Part of a small language model's weights.
Size: 9 layers, width 96, 3 heads of 32, MLP 192 GELU, vocabulary 747, 0.752M parameters.
Architecture: LayerNorm before each block, learned positions, no biases in attention or MLP, tied embeddings, normalized queries and keys, capped logits.
Each number is 200 + 40 x the weight over the matrix's rms, rounded and kept within 0 to 999. Layers, rows and columns count from 0.

# layer 3 MLP down, 96x192, rms 0.236, rows 0-67, columns 48-95
220,114,252,190,162,232,217,210,135,231,188,117,161,158,218,197,198,225,237,215,172,178,218,176,203,176,220,243,210,197,110,180,179,189,155,95,185,197,253,196,258,161,181,178,184,198,320,154
240,221,164,252,206,146,207,156,193,197,223,174,234,210,156,127,142,177,263,185,173,214,225,183,164,229,189,211,201,241,184,232,185,148,267,205,204,245,236,235,244,223,234,205,139,209,191,225
199,152,253,191,163,219,171,211,180,221,168,189,249,211,222,222,200,190,163,248,227,262,137,218,187,274,143,225,200,187,230,220,158,262,199,257,209,209,199,188,154,154,211,241,165,224,164,187
183,95,248,182,244,235,211,228,209,191,188,236,207,168,129,167,198,171,184,192,151,213,172,219,226,170,255,172,266,206,165,193,212,167,214,218,142,196,159,197,118,257,144,214,243,185,228,200
225,220,112,181,167,91,185,229,226,196,201,210,181,209,244,253,281,175,246,253,197,173,247,195,226,138,168,103,181,233,226,156,219,191,181,169,137,192,147,210,228,254,268,137,292,168,195,177
226,275,205,185,240,182,168,212,253,172,181,215,169,170,228,197,235,218,149,168,217,168,216,174,223,182,232,245,149,146,152,201,212,160,148,194,238,197,187,222,204,188,182,203,197,223,251,187
224,229,123,130,192,190,187,197,227,165,140,227,200,190,188,82,187,199,211,209,228,186,197,160,160,211,273,243,154,144,124,265,170,183,244,190,209,229,214,203,165,293,223,227,168,142,236,229
208,210,166,161,212,231,248,189,206,181,163,181,173,224,231,159,150,115,195,269,180,205,192,262,156,221,232,83,274,274,231,153,192,166,156,225,248,199,175,157,215,211,213,237,206,163,144,227
230,144,226,234,144,247,99,173,227,157,296,134,186,202,165,240,192,187,106,224,248,260,276,222,314,215,188,171,194,228,236,203,240,130,282,186,192,145,229,238,255,273,232,177,188,183,184,224
223,188,163,217,233,224,139,223,132,189,268,184,201,225,246,199,156,119,228,215,220,146,256,222,156,209,176,208,217,172,195,205,184,227,171,140,199,275,269,238,199,222,220,158,182,159,140,169
229,229,211,155,247,226,196,218,173,241,263,231,175,187,177,183,180,104,282,164,164,123,194,175,232,279,197,216,249,120,205,209,244,195,247,198,172,212,159,154,268,316,171,124,217,156,173,157
235,303,211,244,167,202,201,114,245,187,229,203,209,194,182,186,214,193,172,210,134,160,204,229,201,241,184,183,218,206,179,313,250,149,196,139,195,194,234,230,200,201,198,209,162,271,191,234
194,220,209,250,278,194,146,209,206,187,169,224,215,201,219,205,159,203,222,128,192,219,213,228,250,220,200,238,236,234,204,200,161,185,189,262,176,193,143,169,175,80,249,167,251,211,166,188
234,233,183,247,184,180,184,63,171,210,227,147,196,171,152,169,144,166,223,239,119,157,188,169,170,223,166,196,221,211,137,246,128,184,209,271,313,200,215,232,170,225,228,171,188,218,215,233
222,223,193,195,226,274,132,177,199,173,171,169,201,205,228,276,231,218,191,214,208,243,203,105,186,178,212,173,215,221,220,208,154,173,223,163,261,185,184,260,218,229,288,243,178,172,257,226
200,177,189,256,221,238,180,193,230,243,196,153,225,173,181,197,239,169,168,224,232,221,234,187,233,237,225,163,206,267,181,186,240,187,191,206,199,179,202,234,224,141,249,215,181,220,198,145
223,221,162,154,186,164,232,188,114,120,155,132,115,198,218,229,239,198,224,186,212,188,163,210,195,152,194,175,211,273,160,205,211,185,108,202,165,144,168,166,190,148,179,286,187,172,194,259
253,208,202,205,228,203,226,247,275,256,258,119,236,180,188,161,258,217,192,191,241,210,148,190,203,235,269,185,210,209,209,228,218,165,228,260,224,216,155,172,200,166,138,157,220,210,271,258
184,203,165,205,211,195,222,227,179,183,165,210,236,245,212,179,184,212,196,169,143,239,212,178,190,172,124,262,170,172,234,146,231,232,230,208,233,243,218,176,179,209,179,171,184,204,114,205
118,167,234,280,267,234,192,174,156,285,226,146,245,182,177,225,191,195,129,268,155,129,193,244,177,241,186,253,147,174,225,215,145,179,227,213,209,182,212,214,186,194,215,204,216,271,159,142
233,196,219,254,238,147,162,234,169,159,220,111,241,215,221,200,222,254,221,241,282,157,170,215,238,147,190,206,217,182,197,204,199,177,162,200,215,218,180,161,173,235,176,143,234,211,199,143
228,151,243,114,240,266,136,148,269,174,198,219,166,246,194,203,165,153,189,180,198,177,224,224,232,183,209,215,172,186,257,307,183,257,160,148,132,211,244,202,256,147,180,185,215,211,229,302
178,174,171,201,78,237,193,244,147,212,230,167,224,243,206,184,149,218,194,185,118,218,240,185,168,251,177,168,205,170,259,192,190,268,184,175,236,162,211,196,222,201,268,184,236,213,233,195
214,95,150,185,206,233,268,186,132,197,263,240,124,201,161,232,212,177,229,211,180,227,215,255,195,206,209,244,226,172,236,237,210,164,227,253,144,155,238,227,187,154,190,223,235,179,276,198
224,179,202,193,152,142,182,167,203,207,196,156,165,185,209,151,248,218,224,214,211,228,197,221,177,248,183,181,218,178,158,184,238,166,178,260,199,179,151,209,194,171,211,146,212,182,152,249
170,184,157,168,223,265,161,237,153,192,211,268,223,170,198,170,158,245,184,115,201,188,244,275,282,205,149,167,267,158,223,159,183,287,239,212,159,203,148,169,219,183,201,231,242,187,187,167
128,195,223,201,191,208,141,136,158,268,162,239,274,206,186,148,208,189,180,194,212,253,93,160,187,185,263,221,89,147,264,156,213,259,232,142,220,179,223,148,240,244,230,182,205,224,243,239
219,237,142,226,196,185,163,228,182,143,202,226,187,315,203,173,202,214,221,214,169,205,146,235,194,228,188,200,210,140,170,219,248,206,213,227,238,206,186,275,177,240,201,155,138,227,209,234
212,302,163,235,218,95,222,195,185,146,243,198,189,223,151,125,185,192,190,222,175,285,207,174,246,196,232,172,171,182,147,191,165,183,153,221,191,213,225,235,176,191,232,178,168,201,145,202
176,169,236,193,133,214,196,200,288,287,136,258,135,200,203,186,146,172,227,124,143,196,230,225,141,216,199,224,212,134,196,196,178,219,219,238,224,208,200,145,216,169,171,202,197,236,261,255
190,191,207,217,167,225,244,222,160,126,135,191,123,218,154,211,204,222,145,193,189,198,227,237,191,148,251,220,241,170,172,243,259,148,181,174,168,143,224,191,254,235,208,178,180,217,184,194
180,185,168,239,219,244,146,196,178,174,233,235,147,224,142,263,162,244,188,242,226,156,183,144,154,226,171,162,233,211,208,214,145,221,205,232,201,227,207,264,276,108,186,163,229,153,152,177
226,208,194,178,246,163,181,169,235,211,160,214,208,193,221,263,148,229,188,149,223,166,220,214,187,204,290,226,209,187,230,181,159,199,207,151,247,262,185,255,170,210,157,198,177,187,186,203
220,142,230,222,178,212,200,195,221,191,249,225,255,255,257,206,224,188,141,163,224,184,217,173,148,304,207,233,207,249,215,230,222,217,222,187,235,238,179,266,226,203,270,160,108,179,222,271
155,245,151,231,205,136,175,211,205,179,163,252,232,180,227,207,239,259,119,212,232,232,239,235,261,181,204,265,160,156,156,150,192,191,245,239,219,155,223,185,121,216,173,219,201,146,224,188
181,185,278,275,204,213,225,154,145,205,168,253,173,203,265,202,183,91,136,173,215,214,163,237,294,232,214,228,205,192,129,174,256,209,214,211,189,187,179,289,156,284,177,199,233,193,200,199
174,108,210,122,155,185,214,221,177,174,289,227,237,111,226,208,183,283,291,184,197,217,204,272,201,129,156,123,301,245,200,259,194,224,246,274,171,279,146,224,149,211,258,238,182,172,195,193
233,193,262,234,169,268,143,289,230,185,229,197,217,224,187,217,210,223,197,174,212,204,206,180,157,195,220,111,208,211,213,263,191,254,179,202,237,234,250,230,221,190,218,214,175,149,219,130
202,232,176,135,212,168,238,253,215,264,241,180,198,268,212,166,182,191,203,218,139,243,179,221,228,169,208,177,256,205,151,249,81,113,66,187,192,180,237,111,201,176,224,244,228,144,228,173
167,166,148,162,193,160,208,210,181,217,232,187,185,271,210,245,177,234,167,228,232,240,211,208,153,159,91,186,199,175,223,270,149,238,169,177,200,182,183,236,221,160,195,101,188,284,199,171
234,171,167,210,225,157,183,188,216,152,227,225,198,227,188,228,199,230,217,240,191,196,250,137,162,266,215,188,247,277,212,129,159,173,167,161,222,191,238,247,202,268,256,229,187,193,199,201
244,181,246,239,182,244,209,119,169,179,136,205,221,164,178,168,274,197,264,238,176,170,123,142,137,208,238,175,149,169,196,193,195,205,193,127,224,219,179,143,243,182,214,191,165,144,173,281
173,93,204,160,237,180,232,198,208,209,193,259,147,155,155,171,190,263,215,227,178,149,213,141,214,230,205,187,206,158,218,238,264,238,215,232,215,127,169,188,246,184,217,169,242,131,241,168
227,161,193,247,204,153,240,248,217,188,230,212,196,240,193,213,180,238,150,107,197,183,182,94,137,212,239,190,195,242,301,160,263,180,208,208,170,158,192,165,223,183,160,224,244,98,236,190
205,201,245,207,265,196,283,194,171,164,160,231,239,116,163,311,243,189,206,160,218,239,140,201,228,178,159,211,186,215,161,183,247,201,168,192,202,210,208,180,228,235,165,248,161,211,220,201
126,164,201,221,186,197,286,229,230,172,272,121,173,148,223,215,202,222,150,204,207,214,220,248,200,187,168,278,238,185,209,177,144,206,144,160,108,261,214,170,173,119,159,142,189,280,182,172
179,228,280,235,262,190,232,149,270,205,205,177,200,118,223,239,226,206,167,169,230,173,291,178,124,182,168,179,242,323,169,194,253,218,160,167,291,220,239,194,170,211,147,203,197,236,101,142
222,184,209,271,169,221,204,208,243,221,220,162,305,124,157,255,241,196,228,242,162,214,208,176,185,254,216,148,177,225,168,196,194,253,260,227,227,139,191,181,269,219,229,127,247,183,182,177
128,231,217,199,212,171,182,239,185,136,209,181,205,254,145,181,209,220,116,278,221,160,222,206,171,232,153,181,186,229,118,141,206,231,209,196,221,140,209,167,177,189,101,254,132,199,155,193
219,212,176,184,196,138,181,230,236,195,154,217,178,261,277,292,198,259,134,191,197,202,190,214,189,271,109,169,248,244,174,175,193,205,143,200,201,165,176,200,239,156,239,254,143,209,185,185
189,197,278,153,126,168,213,175,259,135,168,126,214,213,116,243,222,280,211,229,180,230,172,183,157,196,245,209,222,220,248,204,247,199,290,160,104,189,204,171,162,225,200,239,140,247,205,219
245,280,197,242,195,237,141,107,264,211,283,170,173,191,195,171,179,155,261,223,208,297,173,241,132,216,189,120,133,187,213,179,172,199,188,189,235,170,265,226,177,184,154,212,210,157,160,209
161,237,261,180,177,240,167,225,156,189,195,214,177,200,159,226,299,201,259,221,182,222,136,217,198,192,219,206,172,201,191,208,197,135,238,138,267,209,182,207,185,201,276,238,206,219,244,169
202,228,198,257,156,185,220,79,249,206,200,205,223,246,278,234,275,261,161,205,169,176,204,188,262,215,145,168,224,149,240,186,166,227,250,122,165,197,158,221,172,156,217,189,207,297,198,168
152,167,149,216,208,129,287,286,264,248,183,170,239,175,200,140,167,240,222,165,229,213,216,254,205,211,225,282,229,165,212,232,117,298,207,153,139,207,234,171,235,167,193,201,202,174,240,215
194,141,259,155,224,210,183,228,263,212,193,251,263,239,194,216,250,195,200,156,208,204,149,103,256,154,161,215,160,191,226,214,184,173,177,203,141,184,208,232,118,224,173,239,140,198,234,200
248,245,169,275,127,190,181,199,250,227,131,228,155,236,193,196,232,148,227,156,154,155,172,154,172,202,242,147,229,237,212,169,252,223,192,245,148,252,173,223,122,224,188,191,216,247,140,193
210,192,192,212,215,211,161,195,290,245,182,169,218,198,210,234,236,179,143,260,232,118,196,165,202,145,193,193,197,173,288,254,218,253,258,225,151,142,214,143,207,226,181,208,221,197,143,289
191,237,192,132,214,189,170,181,192,231,197,171,251,215,141,210,194,212,221,200,295,201,116,237,229,117,212,228,197,155,186,201,247,187,191,215,197,224,169,282,177,212,154,267,253,200,110,227
189,188,212,175,205,285,206,172,172,208,202,158,114,178,232,130,191,137,157,160,221,183,181,190,208,250,140,204,152,194,214,268,221,186,227,209,191,202,140,151,130,235,244,226,185,220,245,219
131,196,167,130,169,165,249,193,262,142,163,230,191,230,217,138,153,238,200,152,193,261,227,212,204,187,154,213,242,193,192,193,186,164,198,300,180,116,279,191,206,295,184,206,209,220,218,175
160,197,178,200,252,210,177,195,178,153,154,231,153,248,154,286,188,214,168,167,215,244,213,194,251,165,215,211,157,231,144,216,196,254,184,264,196,182,173,201,162,205,151,213,331,180,133,216
269,234,249,200,227,269,218,192,184,190,245,219,247,207,236,222,212,231,221,259,149,204,225,223,237,129,211,146,224,192,154,191,228,264,168,147,204,209,190,196,223,235,211,276,176,197,264,233
259,149,185,217,152,249,207,245,259,206,210,260,239,286,228,254,173,281,171,230,175,144,242,183,207,204,146,251,203,236,211,282,151,238,205,186,188,206,167,183,127,169,191,181,192,209,186,298
158,201,174,208,130,135,199,247,210,216,264,232,281,217,182,181,194,208,233,156,165,127,195,144,171,240,160,226,200,228,286,164,196,174,162,250,167,235,190,153,177,178,216,190,135,202,276,182
167,205,265,170,243,239,155,180,175,195,203,202,208,196,157,179,206,250,220,195,162,218,141,177,191,200,261,283,191,119,241,245,193,190,204,211,175,255,272,223,172,204,246,177,246,223,256,224
247,204,152,152,157,171,219,198,224,159,176,160,245,153,215,162,148,202,166,199,295,240,246,193,187,194,256,183,270,203,204,165,243,184,165,172,213,215,204,217,239,187,264,243,174,181,140,119
169,137,182,217,160,183,174,265,169,191,245,176,219,185,191,212,250,197,238,246,211,133,185,116,206,164,217,199,250,243,260,204,176,302,189,336,212,141,200,166,205,149,203,198,117,215,152,151